config.yaml
num_hidden_layers: 11
hidden_size: 256
num_attention_heads: 2
num_key_value_heads: 1
head_dim: 128
intermediate_size: 704
vocab_size: 2605
hidden_act: "swiglu"
norm: "rmsnorm"
norm_place: "pre"
norm_eps: 1e-05
positions: "rope"
rope_theta: 10000.0
rope_fraction: 1.0
qk_norm: true
attn_scale: 0.0884
bias: "none"
tie_word_embeddings: false
parallel_block: false
init: "uniform"
init_std_qkv: 0.0261
init_std_o: 0.00555
init_std_up: 0.0261
init_std_down: 0.00335
optimizer: "soap_variant"
learning_rate: 0.00596
beta1: 0.95
beta2: 0.95
weight_decay: 0.057
lr_head: 0.0104
warmup_steps: 62
schedule: "wsd"
decay_fraction: 0.869
decay_shape: "linear"
final_lr_fraction: 0.0
batch_tokens: 65536
max_seq_len: 2048
doc_mask: false
train_tokens: 319000000
max_steps: 4868
dataset: "wikipedia_en"
Each number is 128 + 24 x the weight over its row's rms, rounded and kept within 0 to 255. Layers, rows and columns count from 0. The size above them is the row's rms in percent of the matrix's.

# layer 6 MLP gate, 704x256, rms 0.192, rows 669-703, columns 0-63
size [100 105 104 100 101  95 100  95  98 104 105  98  98  95 116 100 100  97 100  99 106  98  96 104  93  88  99  97 101 101 102  98 102 106 109]
[[116 184 165 165 124 157 118 135 133 156 136 135 133 121 135  97  78 127 118 152 163  83 143 112 108 152  81  96 132 132 164 116 121 128  96 132 113 158 126 185 129 138 105 104 126 138 133 110 114 138 164 182 121 100 160 118 157  75 142 100 129 106  90 145]
 [ 85 134 134 118 168 140 108 107  63 119 140 153  86 125 102 122 137 105 138  91 141 119 120 121 111 106 143 116 136 116  93 135 118 137 141 157 120 104 175 133 127 139 156 144 168 129  85 126 126 136 100 170 127 120 103 149 113 183 127  81 126 108 129 102]
 [154 114 140 149 118 125 110 150 147 181 120 134 134 112 139 131 134 117 137 106 144 116 131 152 161 133 144 138  97 118 129  99 138 126 102 144 123 101 113 138 118 108 111 146 120 144 105 110 167 105 149 159 148 137 119 172 123  87 139 128 129 102  75 136]
 [171 125  80 149 112 161 106 107 106 128 167 136 122 152  89 142  99 108 119 142 108 131 115  82 103 116  95  94 135 156 130 112 130 157 146 148 123 114 112 143 119 120 109 132 113 183  74 101 126 117 143 158  94 114 133 175 114 160 103 108 165 117 125 102]
 [145 107 113 126  91 133 134 113 117  96  94 181 105  92 126 146 195 113 166 115 166 150 154 139 163 115 157 102 139 101  88 141 152 138 114 118 125 143 133 129 108 123 161 124 132 119 109 172  86 173 142 134 141  99 103 114 160 149 138 142 151 144 128  80]
 [120 104 130 137 136  97 160 123 106 104 157  81 132 137 113 108 124  78 131 190 104 143 124 181 147 123 156 123  92 162 139 130 133 118 133 112 140  97 151 150  95 108 178 144  99  85 132 123 126 142 135 140  95 108 107 176 115 118 103 102 155 124 103 121]
 [100 127 162 135 120 115 131 139 179 115 114 152 133 114 132 105 103 121 135  93 140 143 160 156 135 118  75 131 163 161 134 143 145 182  99 130 144 103 140 121 101 141 109 131  95 142 117 125 174 141 146 122 128 139 121 113 110 107 144 127 135 152 126 107]
 [163 128 108 123 134  86 133  56 130 123 139 138 111 109 102 136 113  98 127  93  81 145 148 177 143 126 150 140 114  98 124 136 118 162 124 131 133  96 134 119 181  91 152 155  79  95 115  93 147 140 143 154 124  95 158 124 134 129  83 109 179 127 130  85]
 [180 154 170 160 131  80 139 134  93 140 104 171 164 139 161 153 106 132 134 144 174 144 166 126 124 144 160 107 100 187  97 163 151 147 110 102 140 175 138 170 145 175 133 145 111 111  97 152 144 136 111 131 103 175 115 105 143 107 107 104 147 140 132 141]
 [134 117 115 129 137 128 124 131 100 125 118 163 116 112 124 132 116 122 122 143 105 161 117 154 125 106 101  68 120 144 146 140  90 131 122 142 170 127 144 109 136  92 153 161 133  77 133 115 138 167 150 133 149 119 102 125 116 162 120 139 113 156 137 122]
 [116 135  96 112 134 154  96 152 149 141 121 168 143 148  99  89 170 131 155 138 107 124 156 120 117 105 129 100 112 105  98 158 159 141 174 144 125 124  97 181 123 135 139 134 136 119 132 148 126  97 163 124 130 149 126 139  81 102  87 131 128 143 126 120]
 [156 114 165 125 101 127 154 160 109 131  85 146 123 148 116 128 108 110 137 173 151 156 109 170 118 124 131 117 104 132 103 106 140 129 142 121 106 131 114 140 124 124  96 145 118 119 118 131 114 122 103 112 147  92 160 125 120 146  71 151 142 118 109 107]
 [117 145 128 115 166 120 139 148 136 164 160 116 101 109 109 138 133 140 108 146 140 138  67 106 140 114 145 132 106 105 122 139  91 130 192 100 110 113  84 106  90  89 124 145 127 105 123 126 146 155 161 112 136 127 127 143 131 138 164 112 151 147 152 111]
 [117 129 134  99 160  85 118 136 156  87 116 130 131 140 163 170 148 129  96  97 125 132  69 110 146 103 108 110 133  90 118  93  99 122 107  98 160 127 169 152  99 129 105 118 116 121 162 123 156  94 115 122 109 124 131 138 132 135 171 131 162 133 122  92]
 [150 141 138 122 116 150  98 141 127 138 143 157 104 112  97 155 119 156 167  93  87 110 137 118  78 142 114 105 130 132 148 138 141 132 152 153 149 199 138 152 113  98 148 130 121 159 152 116 110 100 120 124 108 148 155 124 162 126 129 127  97 134  92  86]
 [131 141 137 104 108 129 154 111 139  91 140 129 148  98 139 116 118 146 114 146 114 136 156 118 134 146 127 156 121 143 127 181 113 105 130  77  82 110 135  92 148 116 143  88 104 157 150  86 155  87 145 159  99 111 137 138 165 103 133 143 105 145 141  88]
 [ 88 123 124 119 124 119 138 114 107 113 100  87 115 160 140 107 112 136 117 154 128 102 150 133 114  93  99 157 159  96  83 124 109 132 134 180 135 137 125 113 105 142 148 101 131 107 148 131 121  96 133 195  72 132 113 156 123  88  95  88 137 113 136 130]
 [123 120 139 103 121 121 162 124 148 129 166 150 144 150 152 107 158 113 104 156 168 132 104 139 104 106 148 118 151  98 161 140 165 119 122 119 133  88 116 116 136 122 171  77 126 149 121 115 110 127 148 131 155 118 155 169 149 103 135  93 120 113  87 148]
 [121 109 129 139 113 127 109 135 100 144 175 145 123 126  92 118  92 137 122 102 150 128 107 139 164  97 137 152 144 120 129 165 115  96 111 129 155 101 152 143 125 139 136 171 120 150  99 150 170 162 145 132 114 133 102 162 104 131 182 160  89 159 138 142]
 [109 115 161 160 128 129 145 100 113 137 122 119 140 137 143 137 120 147 130 149 135 108 115 115 108 118 163 139 117 123 158 113 121 120 134 132 126  82 111 149 158  58 118  82 140 143 124 103 130  61 138  94 120 165 146 145 102 123 109 156 153 121 130 112]
 [104 118 124 161 138 121 138 115 135 142 126 141 109 145 115 148 136 129 148 106 162 121 143 126 143 172 104 141 151 132  76 131 130 102 108 126 137  98 121 129 116 128 153 155 113 126 127 150 142 133  99 116 121 126 123 116 157 161 121 156 122  82 128 115]
 [158 124 105 150 148 136 106 113 101 120 111 110 115 117 123 121 122 134 113 135 177 142 116 171 152  87 104 150 132 150 116 150 131 131 133 128 103 122 162 129 106 112  97 111 150  88 104 131 128  91 162 180 169  94  81 143 119 146 121  71 146 142 140 130]
 [135 130  99 143 142 156  66 147 133  90 113 143 126 125 104 127 143 149 120 111 122 139 115 142 164  87 112 128 137  92 102 151 177 139 104 154 116 154 102  74 148 120 145 111 144 157  80 164 133 131 124 117 128 148 155 117 191 172 110 109 143 128 149 100]
 [128 118 150 159 129 114 179 161 106  99 145 175 124 159 130 116 144 151 123 152  97 144 129 130  78 142 117 105 111  99 148 110 132  95 113 106 118 173 125 131 121 126 148 125 103 139 156 161 118 174 141 167 104 115 157 111 131  85 116 100 125 144 117 142]
 [154 174 143 138 197  96 140 125  68 130 159 154 161 111 123 145 196 105 130 147 135 159 131 163 152 126 113 107 113 113 103 129 115 114 153 140 116 110 124 134 109 130  86 168 143 149 111 172 109 167 157  91 133 139 127 126 121 134 102  94 141  99 128 124]
 [107 115 137 114 104  97 176 155 119 106 109 153 139 103 124 126 127 106 100 142 148 129 102 185 148 152  77 148  93  98 129 144 165 118 105 136 159 116 169  88 114 134 142 128 141 102 117 165 153  90 133 143 135 119  99 198 152 129 131 142 110 188 150 125]
 [115 122 131 116 133 138 146  96 118 109 134 153 138 156 141 117 174 115 156 137  85  99 138 134 145 114 124 104 142 107  99 165 137 170 172 128 121 145 100 106 114 136 134 132 168 150 126 173 113 121  93 145 105 124 138 149 135 107 142 104 156 121 132 159]
 [111 109  99 120 155 127  79 120 117 120 115 113 132 149 147 159  86 135 119 128 141 106 164  97 139  94 111  98 124 126 101 115 147 105 159 109 192 107 126  95 109  92 109 147 148 126 191 113 107  88 125  94 155 112 128 151 120 116 142 113 107 147 192 105]
 [119 140 132 117 114 125 117 146 125 189 126 128 109 103 106 110 168  72 146 121  99  76 130 125 144 103 110 131 121  83 131 111 148 110 139 128 131  84  95 129  78 136 156 130 151  96 123  85 113 149 167 140 107 131  79 133 143  93 131 157 145 135 139 156]
 [ 95 145 122 101 137 126 143 154 129 128 171 115 164 118 118 153 133 111 143 109 118 104 111  94 142 147 104 150 122 121 146 174 168  99 139 114 134 115 147 157 113 122 130 118 172  97  91 105 152 110 127 121 149 115 123 118 133 157 185 116 121 129 128 107]
 [141 135 121 155 144  89 117 121 127 136 127 177 138 107 130 125 146 108 144 148 115 126 154 135 144 172 200 172  59 111 111 108 132 128 115 146  99 120 131 140 130 112 147 130 104 114 108 128 132 147 119 112 133 107 158  88 141 147 116 126 113 147 156 132]
 [123 137 102 121 183 145 109 149 128 116 126 140  98 120 128 100 117 121 174 109 121  84 102  93 131  90 133 181 142  83 124 131 127  86 131  99 137 113 127 169 114 143 150 131 117 131 148 128 172 140 169 144 111 140  98 118 118 159 150 135  88 138 149 146]
 [133 130 149 148 127 118 122  83 178 160 150  98  78 159 146 142 168  90 115 182 179 129  93 107 129 143 148 132 135 132 138 161 122 117 121 115 116 136 138 114 141 122 153 136 162 111 105 128 130  96 117 141  92 125 160 148 116  70 170 119 108 154 130 137]
 [103 116 134  96 118 174 154 136  95 129 144 125  73  94 116 131 103 150 128 110  64  87 120 127 153 122 115 152 132  76 110 113 104 121 130 160 155 130 134 153 152  73 146  97 109 124 121 129 130 122 118 113 127 122 112  88 181 138 168 112 139 133 136 174]
 [ 96 137 134 136 121  99 158 135 130 121 110 137 138 101 131 127 135  87 120  94 128 130 150 109 135 100 111  62 114 136 120 119 144  92 142 158 155 128 157 113 137  88 126 172 106 112  97 103  95 153  89 133 115 138  97 165 126 141 110 118 190 143 134  76]]
# layer 6 MLP up, 704x256, rms 0.203, rows 669-703, columns 0-63
size [100  98 103 101 100  99  92  96 102  94  99 104 110 101 116  96 102 123  95 102 103  88  87 110  99  98 103  97  99  93 109 102 101 100 104]
[[112 135 167 120 140 116  93 106 152 179 166 128 122 121 118 148 134 150 121 152  89  93 143 166 122 126 156 121 147 101 124 173 153  81 104 141  65  95 130 121 125 108 149 148 152 119 105 103 175 123 118 126  95  95 134 112 102 110 116  93 155 126 156 133]
 [170 141 154  99 152  99  85 151 150 142  77 112 153 103 102 128 148 145 150 148 144 107 146 116 122  80 125 126 109 142 124 146  96 160 122 115 146 134 156 156 151 122 106  90 121 141 147 145 152 130 115 122 174 117  96 161 116 107 129 145 129 127 108 178]
 [142 136 116 186 163  95 123 141 121  94 131 125  91 103 115 157 118 119 130 123 143 123 104  96 182 127 133  98 123 104  98 125 139 124 140 153 167 121 127 113 128 126  96 164 142 117 124 121 185 130 135 116 125 148 124 151  90 107 124 144  94 164 140 160]
 [165 106 171 160 123 131 101 149 105 129 130  84  95  91 144 141 121 121 125 140 141 146 117 142 111 129 149 150 110 100 121 118 126 135 161 117  84 113 132 115  96  89  99 131 121 160  95 146  98 130 152 102  93 105 126 159 105 118 152 147 144 137  90 113]
 [153 138  99 115 127 140 149 128 122 145 145 122  90 120 129 100 119 142 103 147 132 160 148 140 128 152 123 107 138 127 134  79 136 160 151 128 137  89 116 113 102  84 120 140 174 171 110 108  68 150  99 143  80 138 117  90 130 132 143 143 126  94 136 136]
 [ 87  66 104 138 146 145 135 125 143 118 123 207 135 130 150 169 117 141 108  62 147 139  97  90 105 154 111 100 135 104 131 104 123 119 139 155 148 131 141 158 133 165 111 120 131 152 156 122 102 152 124 146 139 141 156 106 140 175 129 112  98 124 154 122]
 [108 140 147 104 137 116 118 151 133 101 120 138 136 135 118 166 124 107 128 146 180 174 166 163 108 169  99 115 101 170 113 114 187 139  94 122 139  94 146 160 149 128 143 112 142 154 149 104 132 110 135 165 119 114 136 123 100  99 155 130 148 107 141 140]
 [163 133 153 162 116 128 100 100 116  87 154 109 156 163 112 123 144 107 154  51 172 133 126 145 129 102 117 164  97 117 117 163 114 133 141 133 119 135 113  87 145 103  86 146 160 109 127 166 136 167  98 143 146 132 119 104 120 117  71  91 144 122 100 159]
 [150 152 182 126 124 136 112 139 118 135 111 122  90 105 126 114  86 151 128  98 131 110 115 128 124  93 146 118 167 114 109 164 132 135 126 131 167 114 179 105 128  84  41 136 189 103 138 119 117 125 164 124 160 124  82 147 100 131 134 112  81 173 141 116]
 [129 123 136 125  96 116  82 162 115 109 110 118 118 104 106 132 153  94 156 138 139  85 177 124 135 133 146 120  86  85  81 138 134 134 100 146 125 120 150 144 111 121 129 156  99 102 138 105 144 109 120 120 141 145 126 106 133 177 125 104 134 128 111 161]
 [105 121  79 109 123  88 183 124 108 167 145 157 103 106 104 137 117 118 104 122  99  93 118 128 125 163 120 156 156 181 123 142 110 126 124 146 131  99 122 137 115 134 153 141 142  78 133 159 111 122 123 139 140 126  91 130 125 136 115 128 157 162 108 107]
 [125 130 114  90 150 130 135 166 111  90 101 109 142 145 167 110 126 120 134 120  99 146 138 112 130 182  79 139 113 138 128 173 104 114 110 121 132 126  93 124 125 146 105 163 170 141 113 121 155 122 133 125 129 120 159 124  79 129 101  85 130 114  90 125]
 [142 158 112 172  64 156 143  86 149 134 145 143 155 164 156  88 106 119 101 115 138 188 157 140  98 106  88 111 118 112  95 136 151 154  94 127 168 148  96 126 115 118 210  91 108 139 112 145 124  82 156 109 129 125 133 116 164 147 130 128 119 142 130 110]
 [158 111 124 155 138 142 176 114 109 164 147 136 150 124 110 134 115 119 154 153 155 106 141  83 153 216 102 121 118 132 146 103 104 105 127 144 116 147 113 110 137 113 187  89 114 130 138 108 121 115 118 100 115 103  97 122 165 106 129 125 113 145 125 111]
 [104 132 135 156 135 118 113 106 143 108 130 143 140 135 112 138 127 175 138 151 146 155 110 159  89 188 150 129 143 141 131 107 114 129 155 133 148 118 161 132  83 145 128  94  96 123 144 148 134 121 108 124 107 121  77  99 156 159 137  88 148 154 131 121]
 [ 92 159 102 120 108 130 152 117 133  95 142 130 114 166 118 139 135 118 176  96 158 137 118 125 103 118 146 155 119 136 161 140 100 118 122 139 102 125 171 165 152 119 143 126 136 126 114 155 105 132 154 141 158 164 129 126 144 155 112 135 113 110 153 153]
 [ 96 144 128 129 121 168 152 151 109 124 145 133 106 118 138 119 132 132 106 136 139 147 137 118  89 103 106 156 148 115 100 148 133 161 169 178 148 149 159 107 162 135 151 112 108 105 144 122 107 101 130 127 155 137 139 113 120 125  81 143 158 136 134 159]
 [150 124  94  90 102 115  88 138 131 108 105 168 119 115  70 164 128 158 157  97 121 113 133 114 140 131  91 124 114 131 175 148 136 100 133  95 148 110 134  95 134 146 143 135 109 152 135 109 110 109 125 118 132 140 100 103 185 136 164 123 157 100 129 130]
 [155 142 133 110 140  94 106 118 119 119 136 122 126  89 102 145 128 156 119 118 163 166 132 139 138 119 136 114 100  78  87  90 128 153  95 113 132 195 148 118 122 165 138 127 122 115 115 153 134 138 123  72 155 152 124 129 142 101 104  79 141 112 166  96]
 [138 112 127 146 145  78 151 171 137 114 164 141  84 101 124 132 142 134  91 118 128 101 117 157 120 125 136 167 130 122 139 119 137  73  92 134 134 154 134 134 141 156  94 167 142 127 114 125  89 152 119 141 134 136 113 172 172 141 158 125 105 165 117  80]
 [130 153 133 110 102 135 117 128 159 144 110 163 117 104 149 131 108 150 141 134 149 157 131 108 138  96 127 136 126 142 132 139 111 165 185 152 160 115 109 148 108 125 163 112 143 112 142  84 154 152 103  67 154 131 126 144 125  93 135 161 119 127 104 136]
 [130  96 128 146 133 122 145 137 143 123  82 125 101 109  66  94 102 113 114 113 101 132 156 126 113  95 139 132 145 135 104 104 117 140 117 152 110 163  89 160  94 154 109 162 129  98 115 127 138 127 152 128 137 101 171 171  92 163 139  61  88 137 168 157]
 [101 126 102 120 157 103  87  89 167  77 131 117  98 113 157 129 121 137  85  92 123 150 141 155 127 121  96 143 150 184 105 115 109 153 150 125  97 153 133 119 169 126 140  91 130  95 156 172 109 167 143 109  98 124 155 137 152 144 102 158 148 113 164 119]
 [162 152 108 160  89 113 142 109 133 101 104 112  80  91 156 155 179 132 160 129 158  98 142 119  74 101 108 134 127  99 137 163 138 191 127 118 148 138 139  72 173 143 109 118  98 158 138 139 137 171 135 126 122 155 123 152 121 105 154 153 145 101 103 166]
 [120 160 110 112  80 125 142 147 120 135 106 121  96 155  79 110  92 105 125  93 117 145 134 150 114 118 149  79 124 118 103 135 142 112 151 127 133 118 145 116 138 125 148 118 107 133 137  92 143 121 121 135 143 161 152 113 143 119 108  79 126 124  88 140]
 [157  99 140 131 117 125 170 135 110 114 154 148 138 124 153 112  91 117 126 167 134 151 169 156 128 151 113  91 162 144 163 137 146 150 124 123 151 157 143 121 137 127 104 135 120 127 105 186 139  72 160 130 122 130 164 158 113 178 108 157 114 112 173 167]
 [108 121  70 150 129  86  81 108 135 140  70 132 135 134 149 147 116 151 107 142 150 130 122 116 111 132 167 200 126 114 114 118 128 112  90 143 167 134 152 143 152 105 108 172 130 131 122 123 116 174 144 120 141 156 131 111  99 117 129 124 127 141 124 170]
 [165 145 113  99 181 106 130 130 137 114 165 143 157 156 141 103 120 107 153 118 121 120  87 130 115 140 126  80 146  89 108  84 138 116 115 113 146 125 133 148 114 168 123 173 128  90 142 127 112 157 148 127  91 148 113 149 125 101 114 150 122 112 111  64]
 [115 111 116 148 110 184  85 158 114 144  89 149 149 162 134 126 127 116 142 129 131 121 133 132 142 139 189 131 147 107 121 133 139 118 141 128 131 117  74 137 136 170 128 138 119 158 110 171 132 112 181 130 101 134 109 155 130 125 122 153  88 179 139 127]
 [167 112 100 150 108 124 118 145 191 107  98  91 128 141 150 117 134 153 156 149 164 128  93  99 141 100 142 146 157 130 144 146 123 127 137  94 186 158 158 127 122 110 134  99 109 137 130 117 120 169 125 119  97 152 108 127 141 162 190 110 130 133 127 139]
 [134 197 165 160 124  91 117 136 124  91 160 133 144 118 113 133 138 108 123 147 152 118 151 175 105 153 148 186 103 160  88  99 160 162 147 155 114 142  93 161 149 155 150 105 117 120 115 137 123 112 123 145 129 119 154 129 123 142 149 141 164 112 111 102]
 [ 69 156 126 121 105  82 116 108 111 106 123 124 179 164 131 144 137 121 109 137 149 122 129 152 122 140 128 113  90 106 124 128 152 167 119 132 124  77  99 101 110 170 116 127 122 150 128 122 128  95 121 124 135 153 117 124 127 120 129  93 117 129 142 101]
 [136 105 116 109 141 148 131 137 126 134 176 139 123 115 127  79 169 115 169  98 109 172 136 110 145 160 186 112 164 142 105 111 159  96 124  91 117 128 103 158 123 124 159  84 128 134 155 148 120  99  87 104 102 152 150 126 122 159 145 109 124 148 131  98]
 [122 114 139 120 124  98 134 146 148 109 158 139 120 135 110 114 134 109 132 125 128 103 120 137 148 131 120 114 103 110 168  75 139 121 136  84 130 144 154 133 145 148 170 118  98 134 171 120 102 179 125 106  96 151  68 133 129 155 130 147 114  89 123 109]
 [103 111 155  94 116  82 109 144 143 125 117  94 139 100 124 134 136 150 119 161 157 130 124 137  87 136 107 154  84 150  90 142 134 135 146 123 146  73 126 169 128 102  74 129 134 116 159 115 144 126 136 128 148 157 134 129 143 131 124 130 132 164 174 125]]
# layer 6 MLP down (transposed), 704x256, rms 0.19, rows 669-703, columns 0-63
size [101 101 106 104 103 102  92  96 102  99 102 104 107 104 107 100 102 120  96 106 106  99  92 111 103  97 103  97  99 100 102 103 100  96  99]
[[104 101 120  94 151  97 126 159 101  89  98 108 129 147  97 178 138 160  86 157 164 153 147 181 119  99 136  95 118 141 101 150 151 128 141 167 151 125  78 149 123 111 141 151 108 175 128 106 116 100 132 118  89 127 106 142 166 146 131 130 125 112 120 131]
 [129 128 117  86 154 115 167 121 108 115 124 120 132 101 105 141 141 141 132 130 118  99 127  99 123 116 129 113 162 145 106 157 123 120 116 128 118 114 141 138 153 122 115 126  92 153 138  97 147 102 107 129 142 131 143 175 158 105 156 143 127 184 150 131]
 [134 137 131 103 101 105 121 150 123 154 121 102 124  91 144  95 153  93 114 148 130 138 129 132 127 111 153  92 141  95 130  99 112  85 122 117 102 143 102 140 121 151 122 161 142 150 156 111 140  99 112 130 143 133 111 159  77  68 116 165 132 157 135 105]
 [149 163 145 127 113 122 145 106 122 118 117 104 110 100 141 128 155  80  90 117 130 140 114 171 121 123 127 143 172 107 110 120 118 118 108 107  46 131 148 122 143 104 126 119 134 142 157 135 125 111 120  90 141 183  84  94 118 131 172 159 111 130 106 156]
 [ 97 118 124 126  73 109 162  90 126 122 126 138 139 124 156 157 101 152 114  94 146 119  90 148 161 123 133 170 126  88 147 154  93  98  60 109 118 176 147  97 133 117 113 150  71 105 160 172 134 186 126 142 159 108 166 129  94 136 118 127 114 115 132  90]
 [ 76 104 112 151 168 114 161  75 107 113 146 132 123  80 102 145  83 169 145 129  87 125 117 107 138  98 161  95 140 121 134 173 118 152 137 123 169 101 133 182 108 104  94 103 161  66 123 171 139 129 121 128 115 132 104 174 166 104  88  88 128  83 147 125]
 [170 122 148 136 127 137 158 143 130  99  89 128 123 117 159 125  79 137 147 124 104 122 178 104 157 141 127 125 116 140 164 153 139 120 126 136 161 146  97 119 130 149 185 144 106 165 141 132 125 166 141 104 114 162 106 121 126 123 119 146 114 160 161 137]
 [177 121 130 130 152 130 122  64 123 105 136 119 118 153 116 124 133 120 174 141 117 144 166 139 130 119 123 141 166 119 143 133 128 129 110 136 138  82 110 122 120  99  84 116 143 127 158 131 150 182 138 151 123 127 194  77 125 109 112 106  96 116 148 159]
 [145 117 130  82 162 152 134 125 121 108 122 151 143 128 137 176 106 131 143 126 136 132 153 112 182 132  83 105 175 106 145 168 145 150 132 131 108 129 114 107  96 130 147 161 190 116 130  86 130 116 128 113 120 167 114 161 153 131 123 160  98 149 129 110]
 [160 144 146 173 148 124 113 144 142 130 141  81  94 105 116 117 136 106 112 104 133 115 150 165 103  66  90 135 123 126 163  99 150 144 134 126 137 151 100 108 141 131  97  99 138 148 102 100  86 141 139 127  79 100 107 144  91  86 127 121 127 150 140 141]
 [141 115 167 107 182 132 137  89 108 132 118 116 136 123 108  99 108 176 158 140 130 153 125 127 142 175 114 141 140 135 133 102 102 138 128 181 139 127 141 112 166 105  59  97 123  91 128 161 121 104 109 115 119 132 119 128 106 142 122 110 147 113 132 156]
 [121 131 112 122 183 139  94  96 145 147 166 150 114 109 124  99 161 160 110 128 106 145 141 124 128 139 144 133 163 142  77 135 123 107 149 114 136 141 113 133 131 130 141 125 132 131 154 117 136 131 161 135 119 162 136  98 153 101 134 125 148 125 110 133]
 [146  96 149 168  89 134 168 107 147 107 112 127 113 105  97 128 145 195 110 130 129 130 122 133 120 145 161  95 124 144 144 174 150 119 108 107 150  86 100 157 165 143 148 106 113 128 126 106  85 111 127 124 106 113 137 154 155 131 134 111 168 109 100 120]
 [121 160 131 156 175  95 148 161 142 138 103 132 196 132 133 139 126 130 131 108  92 111 138 126 117 138 131 132 149 144 121  90 114 123 104 118 173 127  99 152 100 118 176 106 147 104 159 148 139 130 104 134  84 124 110 127 182 117 140 108 154 153 119 147]
 [ 90 111 149 140 139 111 125  80 156 119 110 150 108 160 124 109 152 168 143 138 115 141 130 123 141 143  93 158 104 114  97 110 132 131 169  98 127 151 116 129 151 108  79 128  86 100 159 144 138  70 120 124 145 112 137  83 166 172  99 120 138 144 108  95]
 [115 124 109 118 125 109 101  77 108 156 143 124 102 178 132  79 119 158 135 124 139  88 141 100 154 153 156 143 137 118 115 118 155 119  96 129 121  87 171 116 125 124 201 105 172  98 119 148 143 148  92 108 106 131 139  81 126 111  65  92 128 121 111 131]
 [102 141 112 124 137 120 138 155 121 146 135 177 101 101 155 177 121 129 138 106 116 146 129 130 103 102 113  81 114 139  81 124 137 139 116 123 153 142 139 146 146 110 126  92 113 132 145 107 110  99 130 109 133 164 130 106 132 145 162 132  94  92 164 146]
 [141 122 125 118  91  94  90 131 123  75 134 149 169 150 108 173  89 138 146 104 133 136 148 114  90 140 159 115 106 106 153 150 150 114 135  85 145  93 159 142 163 119 149  92 107 100 157 130 135 147 120 110 132 126 115 104 180 120 130 113 130 147 125 106]
 [157 111 113 143 119 118 138 172 134 105 134 124 128 139 127  94 131 129  99 161 129 146 118 142 140 132 133 115  91 103 137 140 122 116 145 130 160 118 133 131 125 121 205 130 104 105  99 111 152 149  86 126 135 161 147 116 140  79 126 176 129 134 124  97]
 [154 101 135 114 113 172 160 152 114 107 167 129 134 101 154 111 136 120 101 107 107  97 148  97 136  95 101 139 125 116 163 118 113 121 119 167 150 139 162  98 140 105 255 134  98 140 135 158 119 124 112 113 147 123 138 136 159 148 106 112 100 127 148 117]
 [117 138 107 123 109 130 135 192 111 121 128 109 138  98 142 120 116 143 145 136 175 134 126  70 140 145 148 116 107 122 141 111  87 119 134 122 134 209 119 149 150 139 170 129 161 122 167 157 146 126 130 123  77 104 125 112 103 131 125 179 146 118 114 119]
 [ 76 135 101 124 131 118 131 163  90  78 140 111 122  81 131 118 113 141 154 147  83 147 111 118 136 124 141 129 148 144 132 150 119 136 136 123 134 114 164 115 146 125  46 139 116 120 146  87 140 123  99 128 111 120 125 137 167 112 169 134 113 152 139 121]
 [147 123 169 130 151 133 133 162 141 144 123 112 179 124 121 141 111 148 115 135 109 161 123 137 109 136  97 157 157 105 169 138 125 128  97 133 126 107 169 139 122 132  24 147  97 100 160 151 109 128  88 151  94 129  84 135 107 105 113 128 149 105 106 152]
 [103 133 164 133 164 160 135 125 106  97 174 140  67 125 155 205 146 177 145 101 135  85 161 111 122  98 134  88 145  99 126 130 163 138 143 132 142 152 148  94 164 123 189 103 120 136 158 111 138 110 125 143 114 131 137 124 149 141 100 172  90 169 124 142]
 [114 155 136 128 147  99 129 141 100 118 145 121 109 119 116 152 145 113 143 170 128 110 111 140 157 106 126  75 153 117 179 158 152 114  86  99 132 136 141 129 119 109 175  94 140 111 150  84 142 107 123 112 182 111  93 143 161 153 138 103  97 128  83 123]
 [154 115 153 116 128  99 130 136  95 102 180 125 133 121 149 163 105 148 135 149 135 150 164 173  94 160 106 123 109  94 138 136 141 142 148 117 102 163  90 129 105 129 154 173 116 166 117 147 112  96 146 130  86 123  90 124  91 130 151 116 120 138 146 134]
 [115 138 131 121 115 132 144 153 119 137  90 170 119 116 163 138  93 155 119 156 150  80 113 136 134 132 126 143  76 109 127 138 158 136 105  93 124 121 117 133 116 115  80 126 124 147 136  96 164 116 154  87 111 135  97 150 133 150 104 117 115 128 114 133]
 [114 150 192 152 129 113 133 153  97 186 113 173  88  81 136 103 128  82 123 106 118 125 165 120 133  92 128 132 124 140 165 157 163 127  97 118 110 132 149 101 127 107  87 144 128  79  73 107 120 133  85 136 139  98 170 122 114 148 149 140  96 179  75 101]
 [117 197 168 132 144  94  96 132 103 190  99 103 135  85 136 141 160 172 156 135 115 120 109 152 148 136 110 128  95 142 129 133 132 122 145 167  86 124 116 139 124 127  97 126 121 131 151 101 126 172 103 149 123 125 106 156 136 122 116 121 125 105 117 140]
 [114 147  89 163 164 136 128 140  89  93 159 139 147 152 126 136 105 176 114 157 108 147 136 151  93 140 153  81 114 109 144  91 114 118 133 155 115 135 141 163 116  92 201 112 154 132 130 154 112 113 122 128  93 128 181 148 127  97  93 123 111 128  98 113]
 [133 121 155 156  89  92 108 164 140 109 164 103 125 145 185 132 148 100 127 115 141 118 140 170 148 144 146 164 110  86 139  72 115 125 157 142 102 160 168 166 172 118 122  91 113 121 107 120 157  67  73 160 163 121 137 121 116 139 154 114  90 148 138 132]
 [133 105 135 123  92 163 118 136 116 177 150 132 115 112 179 123 107 116 123 149 168 100  65 121 137 155  76 116 110 120  95 127 119 122 135 138 151 124 108  86 155 131  90 148 126 125 130 134  86 160 118 143 143 107 146 157 126 114  89 148  65 132 105 141]
 [141 127  54  99 152 134 110 103 112 101 139 134 112 130  92 101 133 127 178 134  86 120 117 136 142 152 118 137 134 171 130 107 122  95 121 138 109 112 118 129 132 107 142  61 173  94 127 149 146 139 121  83 141 119 163 118 136 151 136 102 150  91 166  96]
 [100 134 154 175 130  95 102 101 110 161 148 128 127  95 131  65 115 140 153 156 154 122  80 142 128  89 119 123 138  82 130 104 162 138 175 112 135 122 143  98 120 148  45 107 147 176 122 116 107 130 119 111 143 140 137 172 145 129  93 122 119 125 123 111]
 [139 121 141 113 164 108 106 113 139 139 138 137 119 140 146 168 167 131 139 143 144 156 186 129 158 156 127 115 130  93 113 150 142 143 101  65 103 126 101 126 162  97 129 148 111 120  63 105 154  96 120 151 126 138 136  58  78 102 154  96 140 119 142 134]]